Weights of a small GPT-style language model, trained from scratch on English Wikipedia.
Size: 9 layers, width 160, 2 heads of 64, MLP 320 SwiGLU, vocabulary 5033.
Architecture: RMSNorm before each block, rotary positions, no biases in attention or MLP, untied embeddings.
Training: a variant of SOAP for these matrices, 130M tokens, 3962 steps.
Each number is 500 + 25 x the weight over its row's rms, rounded and kept within 0 to 999. Layers, rows and columns count from 0. Numbers have three digits each. The size before them is the row's rms in percent of the matrix's.

# gate: layer 5 MLP gate, 320x160, rms 0.073, rows 173-227, columns 0-79
# up: layer 5 MLP up, 320x160, rms 0.0724, rows 173-226, columns 0-79
# down: layer 5 MLP down (transposed), 320x160, rms 0.0683, rows 173-226, columns 0-79
gate173 109:511488467508505514532521493503479520539520515519452537487506515499514545489511462514499493476516509536484481476501518557537518462540547530494460472501478504478515469449505477512455510508517528487460520478480486499441504470457482505544495493
up173 108:527522495505498511503461482470496482504484508512474510513490503532539498512482495515506572444548472489501489509511528506506439491495537477447476491497507483505519542511502537500526510501469505454513498509483507518511457469485512494512516512
down173 109:508537529499512508498477518485502458487545528507493491530528495543426463487525521472515493425485481517514525445482487479477519475496508475506506569448559508484489522477497468539506522503513514504490530552503522496528496461476472492496510493
gate174 106:503452442517487517491516497479476513473511499461475527546514455458479543514495487475486518456478477492498497513514510510471519458505523447513534507546468481495505517528512508477487475517477509455513500479474463463467528485502491494472503462
up174 102:511515483494486493484510541449499521496491457495506518504506507513510474533507501487539524514504463480524497544501538534534495456517534489482491535540524474513501538500506480470508498529494486517476505502501509537506461507538526514491440459
down174 112:496505527510515534513474486478499521496499519501488474484581441505485486506494486480514541505483472509548535504480565479484497507503515475531510532513489486492495534498504518473497491532496507508529525507482449458503495504529542515479482458
gate175 096:503488474491462446537486493499523478503452542453501537485503497502493509513496505451502481512492512490501526488499539503510507481504526468484481498514543515456548515493500478452511457505503465518539512473510501490492494519429507485490538539
up175 089:514555488484473531529519510529485493485501548459505508456492497471497543487491516506503495545518487544513511501476508516507506508524476514488527498525494514487480505552572492490496501501423462492484498503501505500495464485459466470541537522
down175 088:518517465541479498503499541519489502474476508448492502515501521521425470467494536518491485551486498481498520515494517524492491511475498499478505492485535493537487511529510511508509458511519497460511483515549479468474514502464440474499478527
gate176 097:533509528492489475548522514531484530496502502498480508497496501516475491536474520476490554478464478483534510528503479493499479477512488509480476500537478496476492446450521553457470504485483499449445497483501493497455476497548571491503484506
up176 093:493463556458530524502570488481480505512514496541503534500493480525475522519487518497501559514475492491510539504468513559480468516487488500505503500513531510562494472472480523504499481491469517520491521505487457509452492515457485484497520429
down176 094:526503493485512548522515484476501512526485512497480519517510469500509448466523498446569491555527497514525506524549521487526465531514490468492473520511484524519472496489477476488526465549519497494510473506472472483458475491458522517527472458
gate177 099:560497430501531526500498476529439524477495480528504498493505508502491484488532524491524553504477526476473464536476504476476529467491495539485480472495469517451526490506477532481505523522482499506473538465484508474482543505501527439511467490
up177 101:475467518482491477504549459478552508535483529543485468527485463492495501483492507527493471471517497523526516520506466504523516542482505518484470517486520486479527512507533488464514498508443471482499542469476517487550516474497451453506475504
down177 099:491510533468512499435486541498511523494573565510511483540494498501451484516519498475494477453493484539530504535461479522503489468517495519510497554491513472488535473507514467492498503505493477490528516470493523475493487510512524509490514482
gate178 115:496497461536491503519470513539500485526524466492510469470507511517504521431519568477491457486495448497478521512494470500510499491515512504519538490504475534455506505507523465515497529474518489452488495483508491470470510491486433513473533495
up178 110:538488479514490529535548481524503527519480480480499456494524515497525501523502497477465504476479458455508457508516549490477535508502565482495496492488475495479492505509514488454508478516508486515523500522549538524475485480512490508471528530
down178 103:491473489513473527491492494531473488531467473491518531513453538518556515473483502527498517522526486531485491477501515487523505514456466487516556502504456477531469462498506479516477472510532511506478429524488458520455470489512454492474529500
gate179 101:535511470489497487507505499513511514513496505479498531555502471523505529535495506506464493494484519515463513506500501473495511498479525538518515569526502526513457471523503506502483506488549497470489491509433511468539529489504468485520478514
up179 099:491518512502503518482498516536492512487455503502462514504488521519508541453487475487516506494490483507518490526511491467458486450510494523488487487463499508477495500534493510520537503499452531511486538473527515531516499477519508499530513526
down179 105:558492517532466465510479446471453443466545502473498473561530486462523480493490530501516526475534513465517526516475491535497525506475520504515475496528534517445469518556447482509504486497473515486454486489505494483491482488498494509524491539
gate180 099:521522477517474482509479459515465522467514526507475540527475513555497511462494487468444526508512519481495494472470512476470482523535531464495503494469494501460522524499505516525504482495479489499490523482439479497441516520490545462554499478
up180 098:486539477464501504493495468507502496511474457477527475520493476511510487476488497539440508532495551524545477500459495475510477531501507499484522485495510516465515465496523511521466522501512520458501516460460538467507503536463526531541506522
down180 098:519501484468478524525500461516494495479434512495544549516494491472521498476466505552460515513494507519503489535525496500525475497476514502521536545504464478472506517488542516463539519495539477527490471500470491472515519502497531510485505525
gate181 101:469528520470468510514492541485499530483459500522506533518443512488517507556487544519471479513507469506493476512498466548516535502487541512519507495518475529506490480502532513527508478462510489515457527469454490532455471473495495467523491510
up181 104:507516542522468484505505484499472497496450460500528486534486462486477516502509521505507494518476455527493431517524493484546505454513536510503504515496472530535493481472488522491511513505528495505511490475493510520502533514521494503491496501
down181 100:487484466537544512484531510465524503496499474492510504497488506536443486529500503517511476503496549493478495474508492510428475549485482490509504501490497489464549541538515516477482490507487489481483529475484461504506508500555539478518530494
gate182 101:515481517559489518507539485498502489468493508458481529572496524547496508507519556498469493519515492499502504506493551537501460543473475494502546518482516479540474525487498504473505531561489503512513510502506481531484503512518533495485494435
up182 104:486492517535533492521518489499500533537497501490515492529525503463489500524555526502489494529489513478518476495483470514539486550469512472511499506512468496511501546518497508502485539536506462532515510523564444565467519489486521474474513469
down182 101:461526483499535503511558528508497490482507497478543533545477508483496497539461540508485500497535530467496496504504502512522496507484514494545472503487520459488546507526479540496525506540511503499475517495515468509489575475463542460464494528
gate183 094:538482521489523499514512527507539501503521475533527490474502477525501533484496525459473510498449486502548481508505498525502429532551497520532489449542466543461484492521480481484466505503499536464496509436490471481484499491494486519507524476
up183 099:481523472471509437556493515534482500497520471520508503497513513472462539467462529479534520540466478468511511523561529500489504526521494473512492495507505520508508489473469521490463547514479513493510524525519520482463516499526440495482457520
down183 103:519501511493510472508536502505525485479484524504462508470444499502503534481509510495518522515522461541520517484479483497557522523468519501497491489511480473478539467538539525469454499483517527485504474476462457493476488479457486484513547488
gate184 116:476491465505467491495512500502434545472545521502503460518497462508506482512486513479500447486519503482507542521478508437492514490546534516496513488506480533523497503489508497497489497543542477492480477469500462480498495483525551456461464491
up184 108:505476487481497457520513512469478515525504491474498502487533494534539478525521478527571463495478480530477476460500459524529509533489498503501495512506492483504539505462496494527464482498493502517517535494535514518479479494430471527491518509
down184 103:532488504537466494495506509481506495488506506527484538481456506433512482486524473490500540494498492509494485513491474531506554527512514478488499472524491474480526515517467485500491482508468541508532468490487485517449508450562519510522525515
gate185 103:522512510466526492506467487496488520501517537516464491487501490498490507496468559518456529520482483490514534487498502531535481506533472512528441509528516463477509459461480508476541548487518464514498532525499444485490491482488525489521526507
up185 105:518461524528464533496435518508505511486496483498521504500479481463527533480522501492519526519481494482572501564484491514492520471514516503501495503516564487519493510523488487511508428521487506502475506483464502480529489506516488488441531477
down185 105:511526453501490500520464504529552500471507485521503526508514490480509504497535499504533496458530470490514504512496498533501490499521517468520506488516481453513451498472503501506480458507486501464526517484476525482513443544473514541492541516
gate186 104:469530526500495522462512475457532524498526526535469512524481471512510487506470474492503459555495471502481496474520528502501492468510531465470547478539525479495498498472494507490520508522516521516473506477485503499530544479484463536512475479
up186 104:506502511462466476531529489478522505495539454523494484500524520523487510512505539514499497530482503475508502479525463489543468499444514489548496486497502478451482493472473520471475541526485534438547436458502485510490505506512476458486508484
down186 107:484496517470500518494515500582472478483457471515496504525480500492506474493463498500471509513488495512533503503476434492512480485504483488503521482469502521502545534517560459455470456527540548491489500497525485523500499536529517479496493481
gate187 099:482531549500483510516483477495514497515509472483470479496529504467539507487478533503506489464483467521515481497450491503543475550498547505496527500509524509526479514456502520510521503545493459473476516513478499440510486483482475451531539521
up187 101:540528444487469511533485484514445530503509509496507488502505473480531455476478527499502519483485499522529496529487495519512475470532508461456457509493466518500489551447487506475493527463503523485495511498497492507478501538531498493480495485
down187 101:473545493499492490531503495471462558476485481483532488510497495491431516498503452498519463470518489472495511512506516533480524526498470482537507524519528522509577524488452503493514527529464537508532526497481514477507473498535504489484537451
gate188 106:481518497538468495465499526477478525496517501500550482503528480472497500539489508488489495505521469462506523482551459532488473510533541548488469504516551515468514508542491494514484484489522506540483513507498508505498516428431461468509503528
up188 103:522453476501545485500471459524489497487488536475511490466501531491501530463496480491489498452498496496462537492457527469571520536536521523471538485508498534525518507506489516518497482482474448539490454516537466525483519523496507491543510489
down188 102:512523537494495512510480499443491525503492478542471522516525524500468549554524541491558479486443470491458488501513480480470478526489479481545483476530472508470462536486502526482501501499482557534485494504496485475472519467488489489503453493
gate189 098:471524473497518527503513481526486566498504494462551483497535511503497510525509524486495519498520486444502507491463528457499521536542462520476528505456523519528495491496549539504483483494454531536522485506520467497495539533499481492508516497
up189 099:486509506534502523567467466515507535536523505477502525470459527501497497477522479471528536503490546480486506518502493509533477457499522536497494488484472546537519522542474476505494521492496481502511513510441492457524499503468510533518507492
down189 098:483506574524563481470493501510486523492481528492509501511480488485473460507493484485483486505522476530504517456568491495532515513492451493490511480520517473524461522513525498473436509507524524506503456481517508525503496465534519474503507475
gate190 102:507440470458458505537535466555524502457472477518501510482448502511504532532501509490499493508504457524525481501520511491485445489518497525513532491492466527519521534478523493497529509520516482457516481509530556476519478464474495475511509470
up190 105:435499536490508507520457512509506492495498512505487507483499460485483525501540485483492479488561529465468480492460471537487509499504510465477512484563461522495495481499532483485475510528470550466499512524503501524500468479505527486521527517
down190 110:460500543512504491511473517486483517491526523465491468495487504465481511504518482488484498491528487470524467495495507490511500500505487496535430466511542486478494420535485454483519483503483525478522516519523485476511476441507494496467429497
gate191 097:512503460478472471544524513479502502504554540482506503529503487501506501485463512524459524510519479491529496553530510494527486534516504501499496480504532499495506499469507564496483511538494474492501504505497537527511507484482530528525513508
up191 100:513536490491519474527476503481527496501493512521537451489496494510493539475512490533452473511518482484485503454486522488520498496472470527522497483508488491517498511541465431526546522469515487470480530510478511496558533523479478550494495540
down191 102:474539530499533471473514544487512497481483482460480508452542511499543518509480523452486536509477517502515509443516498504524502493477468483516497519492489513483511512506486467518548474509534494511497468529478456499472517498528490502472509507
gate192 112:503484519504532493475494493492525497534470524508511535506444506487570521480467519524497511469449499490478491471496457501528515510501463514503524471560554473461490529495509460491531545526481499470473511514491553499481491475511524494516556503
up192 098:504496506489479545499513480487469458523495472528503540503415498503493523471500537486468498465506522529518503460495527501528483447522480465487497447454492480458508487502500513462525513513527522494464490517494491511488458513545496480522508498
down192 108:526540449502507511503518520509465483494487521481504501496497486517537473489499521542462486510481507514516501524478443468465472466520476484459479518536458468496531458497499504507505503501512509530526492474496503524491477489496495491505480503
gate193 108:497514525483503481536534490493480510508483466460508541544478514498469520514489511525501506491515470508486495472489507481549489541504470512572541504481523544486521462531486490506480486458476502518492503481471512512489545509448531474504508511
up193 097:544439478487518483498501499515495429547462545500487493519544505486459495515522489493488507507508519464528510513460502470503513416511501490502503508488460462432507447517488484488494475523507473496525525487543536516499518524520463502482481527
down193 107:488506497515526510502501518485500475489485510513532498481494504496470473460534529468489512472498511452519491464464518500494463484482518504513506517473461460501536496436523472474523487508536499492547526546534505525498490533493526515500436512
gate194 098:516510483505511459524481464506489520475523555518532471479558499482522513476537544507472468485450505558494428481529500510490490514498486496513469505500491475504498534488498485531504516483491503535483501468499515478523506501494518505514531498
up194 094:535505528541476551507503487555486500504490519460497513480476500492495486545514478510463482476532506550513499527518488549542490480538487489502475546518510505528485472488490514541481562528501524450487542520492495540513489529456471540512525530
down194 101:503534474517443498479503492493490488509489522490527548509495499508482502539506489522458486471472517542521516512481501482515564493519467491501502523484514475566522500540488539525585523522510475497498542478496527514522466509519518544536478492
gate195 098:476515472565508544495515474529508519495454487474502496427504501527540485502483496497546516488486502495471493529524529502457520532548485469488571465510527488472446499503491488524512503485476542499480509503500498509505522512520586512500482495
up195 096:523460502504518540540516558466495480462496461459500471566476456524486483527499503519512458466482468486482487516506510500498509513507518493506491495482519483508523450537528468482461540472511534512515515456547466490523476492451513460472462484
down195 095:489463480497476516472501480519473526499491483494520521495496551481509511483510576522529519511487495493468531502510499506514484488504523465546529537532476499504477470481465487467452491512503491483463436505529535497497516482510494485509473510
gate196 104:456535502500497505503490467528472528472496478511523556492443521522487501483498478495465457514490476455494521496513483481518517482483490477489488464476495466473510539490487512522460511473484516546453491492501499515485484474450493516516537460
up196 105:493502494519509516495529524511506507432513520480501475514554485475518505549502520548519466446510506520522510497471459470491491559487512520506505465503474517466496467494511503485513463495458520495481484497499525504490530484496546524507492496
down196 104:458490534496492518486471495502537516498484544476494481519472535496468502483471484496462508503497489531510464510528480534461530460535522497492496531510491488561529507511520534511497467457510530489520523486483511515534551482514511511495541499
gate197 102:455495487500503538480469451481508498514483540508468522485467509531534436496469504521504506453495511502457522526516471494484495459523473457509538488521493501540477504493500494533461495473492511471472459514478479485466496518472478476510509484
up197 100:488555517512539450487494499550496495493525484518485493509491498486466515486508500509462466474487475477513496523479462533437472516465544522507481491500524504482527473526507465498508527528512449506489489491482500535502479493476461511488458481
down197 107:496516493502486479502517500516505480511471467521508470524502483588418513524475483502498495489495499442448517525527477525529474506498531486458516484505518563519512482499516536473510492513496450503552513513499470486497453491476501527517489511
gate198 106:477508459489463491511523530475468486478524506471504536494448500510454510495464521526467525541480491519465509524486469533516519510538499526496508485494528490519458440455474480517468509475490522539436449525463455479477493506511525511461494508
up198 103:524521503486485493542517550514529503520517532514471523487508490544449493490562493499506488526501523500511502516470510482537484504503455531469512488502532482474505501507530494446519485547507502458525486471474541491518426479531497493506502473
down198 103:524458478485482513531456470490461496526493506516509467425487471470524494533467466488520525537522540468482466510495504544537482486474458502534517504504503520510463536492519476467492481524556516516510453480545526490509485455505483487487490543
gate199 112:523471527518498474483495500541493503498452512527562504484461525505500502517481495525539508478500487509466521467527468471439520523486556531500549510479518495481456506490496496504470505487470471518434509504474520478532568496454512510504495521
up199 103:516493498535486505476468533473501481490486464482541515531531539506506500490487485506499502527506480513477506472447570497483513511509496503465534524526506478490525436452503491486515482526533524523483489499487482497513498500491513515513495456
down199 102:490541500536462524480521561468484492493445524493518452531511512494474499550473533493509522471452510492493517442532531563472511528502513497504488496442506522500469476502512493583520519511480504498475523512549505503488510498505491473535530544
gate200 108:443520518522480499469499541479485466503471453528537535515478483475465473504463499484475516488483519495473483490546479512539466557505483473515477505512491519466463464498515524505504528513493501488481545508499474555497473486518479506546499499
up200 107:487491531503472519509485502502494450453531471480446504504481476516497486537504503517477529524491515484456535473485491525467479447517540463497501534532467501491518504503523530512504495476497552492456472503467459465461490473480513503525531445
down200 111:462499529486511466564504485539491454510541502501503501492443544479500518472477531475493534499502522532509501499492472532530465475500504479525511462542489511475520499465537467489498495499541531499538523484497461500488478489516510550475452482
gate201 095:474463499482513501537508486514476485449525555511485511512522481499486479467475511511477479525496480518464471563445530458499506510519470488471502500583485523491463523472508528483496502483470493526486454492475496493523504496502476502438506548
up201 090:456527525519477508497529498517494478462521489471498515540433533550500534505507513531473544498479490493528470499560489539488501526482505495537481474489507534469520537505463525489525475499543505512518516501498509528520505496530519478453510528
down201 096:469463521475525465486502518494482552490491484490513534488437522503461502508503518500458513461488506490491494530472531506515539510476403518488534540506485523446505529516513514487472516471526478510489489520518513472517499526499527479483463501
gate202 103:506517484483514503520499498458485544509494516523527477506499512529554501511516514518498520481501484446478471515497462517487460512546527484471531519473530499482499502511501452515501486521475505521527537526475492464516465467489483474501516503
up202 102:530510501473477554520497506511501477486544496520479455454491523486500497478508511441501475488453497555565542500491479494476542483462516488455504501497446484488500504474522508487492488465468487489468514495501495492486544528473490476499472542
down202 101:502495482506505514507521497499485510474539495503508540487502533507514525519499503493470486490495456495496469506480492512498467539543526536490464525496527478475538490490472492525472543527503526554507503548530513503515511481504480494537518510
gate203 101:483512494522499528491505479455513506462515509514476481508511509532531452487433543498519493507504527558497522468520519508493467532488491467517499457473489503479472487476526483511483498500528530515464433530486517487498504504468498465508499479
up203 102:486549503501516514486494498563468480502515457510484489479494508528488549502527509537449551524506499464483493492490490471557493522514527503507472489500470450499500496470462521501465501503485472515474486514518481495524530534494484489531498503
down203 102:483530491498484543515524520474470520526474473514475487513476530461504502466515531525496525539521515509442500533524497538537516479487498541510540503515503494515474529495543486462505480522529522558512506475466477496477494474490536468515492496
gate204 098:512500495455480519504477500534525531478514490497460512486481455515506509463529482505480476530481481509511511522549470451486562514525510507523456518530521513499517506520463519485494542566477496447500504525510517497544493490507516525498516522
up204 091:552478480514541499483534522525499455500494487452530506532506467450470501503500505469524505497463525495459512489543494508492479472471515519474523497468495517497500527460477507527498486477501469525531497521525532551556477515504473505472513473
down204 096:510512533497485501514451517536519498505528511506553475516472535507516499569516501496501493501490495492485484488454468536446495500467561517518446497463512472498516551488505503496498525505509488470486543511476494463566515465521502479496475483
gate205 101:507470496467502501533463461501517492485483489509511532509503502484519482514523512482475538532500470531527502580477463524498505470494524512495494492538472534539539495500501473488456487521548482517445480473470556479504461491493495497501524524
up205 101:521551497541545531496479483469487495525483505525483552523514514446496521495482510502477503520499487481479552484450543474490494518507502489502477502508497475498471475509479526456518482451535448522504503491495518453460497540538515468550515522
down205 100:498494529500470500476509496523545530527506500484484483499485487478515470497501440514489499562474511547447530527505495494472491487515481510508549523479516498540519476491501493491547514504430495522479482516511528545499472548508522485540508524
gate206 098:473513513474487483521518498472467501481471480548519519476496510468501487461510504508526547545497465493537490542538546484457517491476487493531509490472533507500478459476491497498539508471484492547511533500506518514538545525499504506508477458
up206 101:496472514474462541500539470468529516531521537482448510504471510503452514520510500532482488504510510480491486513486465527511525475488497458496493482481473507538492448482520530489487466480489546479470453521479481486520496464499511496521483515
down206 102:508485512421467476508502529480495510471476503479489519513474494496441505472494552536547488484468515477502500537496473468524496534453508547488536463490504521492529490493520507510516540490512503516486529509508471527476511504505523473506490460
gate207 107:488495475514499506504513512554481486506508476505498474440515485529498502466490471550465469497509533519487455487510503507505439471490470473510499461490536468481501490520525498507524525481507501504461538489473472450485517472494491468466513452
up207 099:477499535497516499456520508535499490504503484490485476482514523526468494497493494546498483492528453481471493474500480520505473464517490507533522514516491470493517546565526502475497494510464492470520448513522500449471482472505466480475507480
down207 100:524470548464481487554467502505483477524537520569525423499498474516498516563481501480483494495516482503506516446502514496493533542556490467552523497483474510470507510472516527518458461520466516507538482496511526504507498521533502483478515472
gate208 106:465481470502496508442450497524511487479424509510547503483463517516493499470475519527520539486527514500498455487476473436475497510481521499479458483515500488496488493479471488490527523467524502482471533451472538523488549523506434479501481476
up208 096:486519504501499511506538493476481494491554508462490507494524508452430517562461501514508533524508475494540495523496513478499556491487512471450499509445466478472504465550483469509453475461495517490507492539501476497477451479520487514514536537
down208 098:479548538495501505459463495512484475491470514514482539508500499481490490485517502541473473501511509493520512465512560539494468472524457497502499485517479536505556486503528469495524505509528475454520509492517501520525528480484516446496494512
gate209 096:473482475540508488532524495479529505524508521480485463543498476469528522508503521484479531492516511486471486512466493501488464503509463513522530482524495483497472515521525506467533466464496527486544531506528501468481526498517474486483479514
up209 105:508488500484499515508498507520527477474510508538451484481488486512504549483475466502487479475469514465526468511480460501526524471525521491536527466521521482494521494497485522519487505484514496496475515498521566507511519530498544487481494551
down209 095:483534514507480469481514510510504513520499540515478580441473517540491520477530498530463511492504453471483513486487469482508539483499532461524537463478523494534474485524500496522459517488481482524459524487518528499526535521477472509471541510
gate210 113:456480484508530469514485507501491533488482493536498519484543524484511538505475514497474474480494502487503536490521483516512493478549494475484498549501530530494539470466464538559510448487521521505530495501509467499472508536537498513512469538
up210 103:503493455501510448477508495493472490513475519482495511503498518524472510490512457490503504487540516474475475496493502525515475473501476551526538480515535480481477461528511486489469515520475509531523485479561510537495546512490545495501483537
down210 111:493508495459491498502486484498544526520502492501486516466531520513511510489495484488468490454550469485503511495545485533498501495526461525472464538482519508502509526451510499486483460505538524482532488512524510497495518499534443518518466502
gate211 109:522510509526496472517517477492469490506535493496511483495510500491521538519487586513496493466469496502488524474520518496518476476516550534492513469497524500421494540517453468520496498496494503501484490528515487450504502505464470494506541487
up211 103:494496479477512504475504505473561497512496486487492492490534496491529475508496458549501515481523499489523477524526475507482528461476518534446511502525490557538515444478503532503492496471552508469544577440499499515525507493486497487472478503
down211 101:527527486507529515479493528539479534487457502510453496527469502491471488476493543487513516495511492504521454520475494463469505466486492483509533487464499482477554502480464531485526494526569477500485501486471491520546512461469514512519466490
gate212 096:501530476507451543517515503548495505486487478530502522470478479491497513482480483518460511493507472508552504467524475514514489535528468531522551489506530523523491477514503503507513473477549512436527529506484489438503497473469499530528550474
up212 102:496517469522463468447452514506526492515462508491529523473493503500476499525459527531459488504483503489456486512516476475469499513530475490502503465435536507510510475535486511535524503522538485494499494447493458483450478497520483528511492526
down212 094:532512531519508464466516506466517486497487512498465498558491512502533455462518475475566520475477507528496504559538527491508530498488517446500496515476486516487555510484518522495518545486470482479477496511500494498480519497479534481478476495
gate213 097:493465534492516517506480473485503512471500484475513549522517518472513535493488506466467462496545498496516502454532505435486513510486509463488536527496493519539474521446496488473514471497482461523487487464496548501503478469513575473479515552
up213 095:493484504523485532457484521510469499508487486505544469468474511521496502507478523501489481533525449479493467498515526516572502525540498540530505451499485492461530477495548451504478477519487488472518491510515512453492507533464445500515509470
down213 099:504469483489475532513493480534498551480486496480517474475503524538462456515539496515499538499480483460467520498464517525452451480541475527530513495484454519452522468486535518501485485478539480512491447505459505472461542511510504516462509491
gate214 107:548505496515510461523521521505459556509498483508455535545498514489457487518546548469524486484484535516479479491509509497516525523532494531505512516488443498524438537493504523503495510484499509500492523510502522501529556468492507480472528513
up214 095:515507511519490512500460511524465493539511499487511516494533451478485494532496465486478469498507463528497485479512485540529497485508481466458513508512481496524521512522510572513506542515492503445504517533509507458504498483522459483501413481
down214 111:516507477505488528503480538492508492530501488517507465499516478470495483509515472533499490484530468479498478509460486515562536496534516511510502498471488515510525452486479552558489503502534482485502556531488529467492477492502459465498493496
gate215 106:506481513473514472464492496548492505465484452489461519539470524492542473522446493530472518514445496468448574468526460558493506509520504525514481491459481517485528499506490499496551486518484502488529479490486525462491517488469481507511477483
up215 101:466500450481506499527492548471515546538522526529531470500470519503482499485485533514499478522492469499510423475494536495547451524492478497456492475503486498523508518510519576524519523497453495474471495484508489494515467537502524466527514499
down215 101:476489484534494463489530508493493529488515466452532513483534514507470468509450518533518470530472474502506537501532481494481535522490455484468515486498530487499492474504485502444489529521485513477504446415509521494513483567477529452479517468
gate216 088:490496490509515482509491501454506519531498496465546512473550497499517485489511461503481471486514536532499509504531505494560471490497494467514540467498462498468525496500540519488479554488477475513492550480460463512478499466519520517489498533
up216 090:525462517525457507528505462476531481487448482505464491508523481523501476480505480527503501460464492475521476496481488566461517500458468501507474528487486512502456491505481468509469509527502510500482502489566553525497537562536449471507495477
down216 092:525454508466474481494466529490512519516482498485500483450487504536515516507504470492486519502463481492517504528472469502520531488467510469506451510507507514464506492527475524533477530480501521486574511474571482538502514531478515509537488516
gate217 092:520474486532493512509509496534489526536489435494488527515483487537501524502498501490491516461515459525445523516542499485537484525526483509532509514480546544511477531458489516510516525428520517511469500483523483492517532506481522559546503508
up217 097:483467537466468504544487504475485478474542520449548545531524526432480517524527484502531512506479529512488507475459492504531510477507483490494515506524462516493469522466515503516534498510496439497494531486477512520450493482508496528506499529
down217 096:466512531527465484522488553525514505518528462551494512506474509501531530451499540486473458473517540542454531505526516512530506474503556526500491462514539536475511488455547506527482537499477477532497490522491447516507496493528551497517547461
gate218 112:456488502512506471513531482545506507526465493545509544503510480497484466505443544495484527522511493492495488484513488493477478516489493508469519494539494529490474523504504507529523512446475483462445463505563474469484512483523499510453487481
up218 108:503537543500480484477472485545503525470447521511562524501499471475472548474482509493501528491486461507518495497517515476477518508495471475473513462522476529500457477488541456541522495490450523490491464496497521499531527521482523530502490501
down218 104:504516468530529511500485496533505538479503511452496488496534540455507493517476480506514500477503498481503481535462545551513484518510485480481476518490500494518472480505478515470503516515513486487518497525480538482487453498500526528494532488
gate219 101:465493484482523465514537488476488489524467470514494519512526470484513500495487488490508517516453545466512486519537424499540481465480492502536495478515501514491495530504472471507493538485458492468488542521516517497522506500454536513462458508
up219 103:548535468503543535489543513522479502510507509579501488511496520472515513510524489510520492504520539493468569471519505494499498515504483506466492550536473460507486487544524489510477533492519489487553502490520473515500485509447479527532530492
down219 090:486521512482539529442472483512508494533487517456521533471508501551489494502540478484514489484546504525518490523456510484475537494512485497485478471459474440539504445531516469517470486443526457512507478500498506511506533536475491478477484507
gate220 091:458531519474481529510535486572501541487512475529525516511563470478504473483529490486484483540465519523537472509514470497469505495498481509524474510499489556524512521478459532513533509517502511468467528518455493555488484528476482501490509491
up220 093:500513525520475487507511515479486500529478478471536486498531490444515479555487523479550494523509513459546500500464477503528445533486506502487498493526517449503480458490481497488475500481490482508515501519485506549477465498497482548511489492
down220 093:516523509482509516476480496531534430507535487497484536541519486500545524486529496544543478524494510531540475483497480444529501476532533494531460486478511513508468536517512528533541464500477477487510525505514472500509516509482504438528521490
gate221 104:463540512464515429523508528481497481510505504534511484485461499498491494490496502478473550545500496497509520506503454461487508498517500471492491498513501514476532482424503471516523504538493519520477515501492461464497520437514489492488500500
up221 099:476483478471494530476496493496481484498516518510490462468546475501538464509510508504505484523469486509505503517509465527479471477442488470562498481480527515422531510445478495497522474514467469515510515455503468491473509482519486471508457501
down221 101:482520497506510505509486509512462502445500511487479455490508466505500498486468521495531492548525489518470477464507484469469518505516474476494488516521481499510503507505481473526484486544528488540495555519475491546485464506563508477498505508
gate222 094:512525502493470465523511510493493514531439511461447481520457490540554521508493484476510482520556471491486490483500506484476473495522578497495506456507557494489511490471517525523505525486506493485484495488475525502475534496544472498510511512
up222 095:520464489487493518575493484513498489474502509504483519485540489447494509511468496549515515502468493477478515516508470553535508438528495476499473477507486480464470545467507476481510528504485534531518526482469498503505515503475561548486472495
down222 101:486508537518492463476507456493471514527497495537500480446547525522544525536538518504523487465464490517540463502500539509436509501507510489527499439520528503477437485479448507486510499512479534504528471509490507514534505552474512474492493507
gate223 097:502480568496508495497509499505482503469526500488538503511521547507488513476522520538552506506514479487509506516526499509528513499470507482529506483488487508493481510537543527491506464518495460463503488520491525498531420499497501527531485475
up223 096:498495517506481504500496481492518514522511515511492500509469533496507480443516540510513506501528526509505503524513485488478480428473501459513464491475491498496503480527558515530531498492476543442507507507498506493503517483504510515506531433
down223 094:488478533496495493472552494460511541490461514486539476520525554486474521522477531477543554501459514522512485504530477548476482534468478482513485529504485551542488536485474498511502515529498510517511485492523524551502456483497501472526474498
gate224 100:489507490507502498499525517491488474488512504527503526471472485482478521494486501479522545496513494525457502504473506475510518497453529496492519492468501557488497487492479505516555456472496461524496533478506519461553502457572527478489520554
up224 117:524523499526527506470497475524514474515493462483527500525521477513483506514498489486491512499465476493560521518541516515483511530501455483511503527513504459458474508507513531509460482545521491487522495523474513491525510522480501494500484460
down224 114:492497471492511533491463454498515496488528527518467450546498515529510479478519508488495519520511478526524528511545464476511525483527503479473514531469512447500520471543520510488522494509490502492506459538445522468521502525474481481469455453
gate225 113:481439460494519495521470504518504469534485492516534473540510535558475526489515506492495499498474503545478460495497526531523553497463526513521510464501508507491506491521533521519487489473519493481526468495539494529477503526484520515478490468
up225 098:468529496498563538500497479472472526496508530482487487477494510495507473475547495487519503477567505502477487506458479474475517472466451489494515523500471467547480504454494553479515509488506481466453478507516509500521507504495495467488478529
down225 109:473496442476532507538501476534505500486479530530474460480511534493486518476538477457472524503519507544501464528457534484494495467475480514507526516520523492533494493518514476502482534489509493466489501469490475542510496570493460519513503519
gate226 117:486498504490545492512501500438477498513501523504528460542522465555524496481510540497513488543550480511493467507536513527527464447533510523526500499519536475498515509493474467512497488530536489528493485525492491489540511500479539462487544464
up226 101:478490479492513515500519490493496465505538540541478456508547525456539496501532499485522496504471493560522465529518484517467483506463510499498501531478484480528486548477482455516451507495467476496528478472526517464522503539527453478531514505
down226 105:460526492501516520526534485445485496504573527511522519459492479485518479495473531487462461515529488517443496494505520502503497493464504498484521506531516481500445530508500487468514467478497502500518481424541504510544505492514507453490538501
gate227 059:519489493440492424493520495526460486522497457499509557541487477467521509522514496469462506496528556490497526494474549512515506526512513527506531503518511545492480472502501505491505493511524510512474542472519537466478485528496493471489514489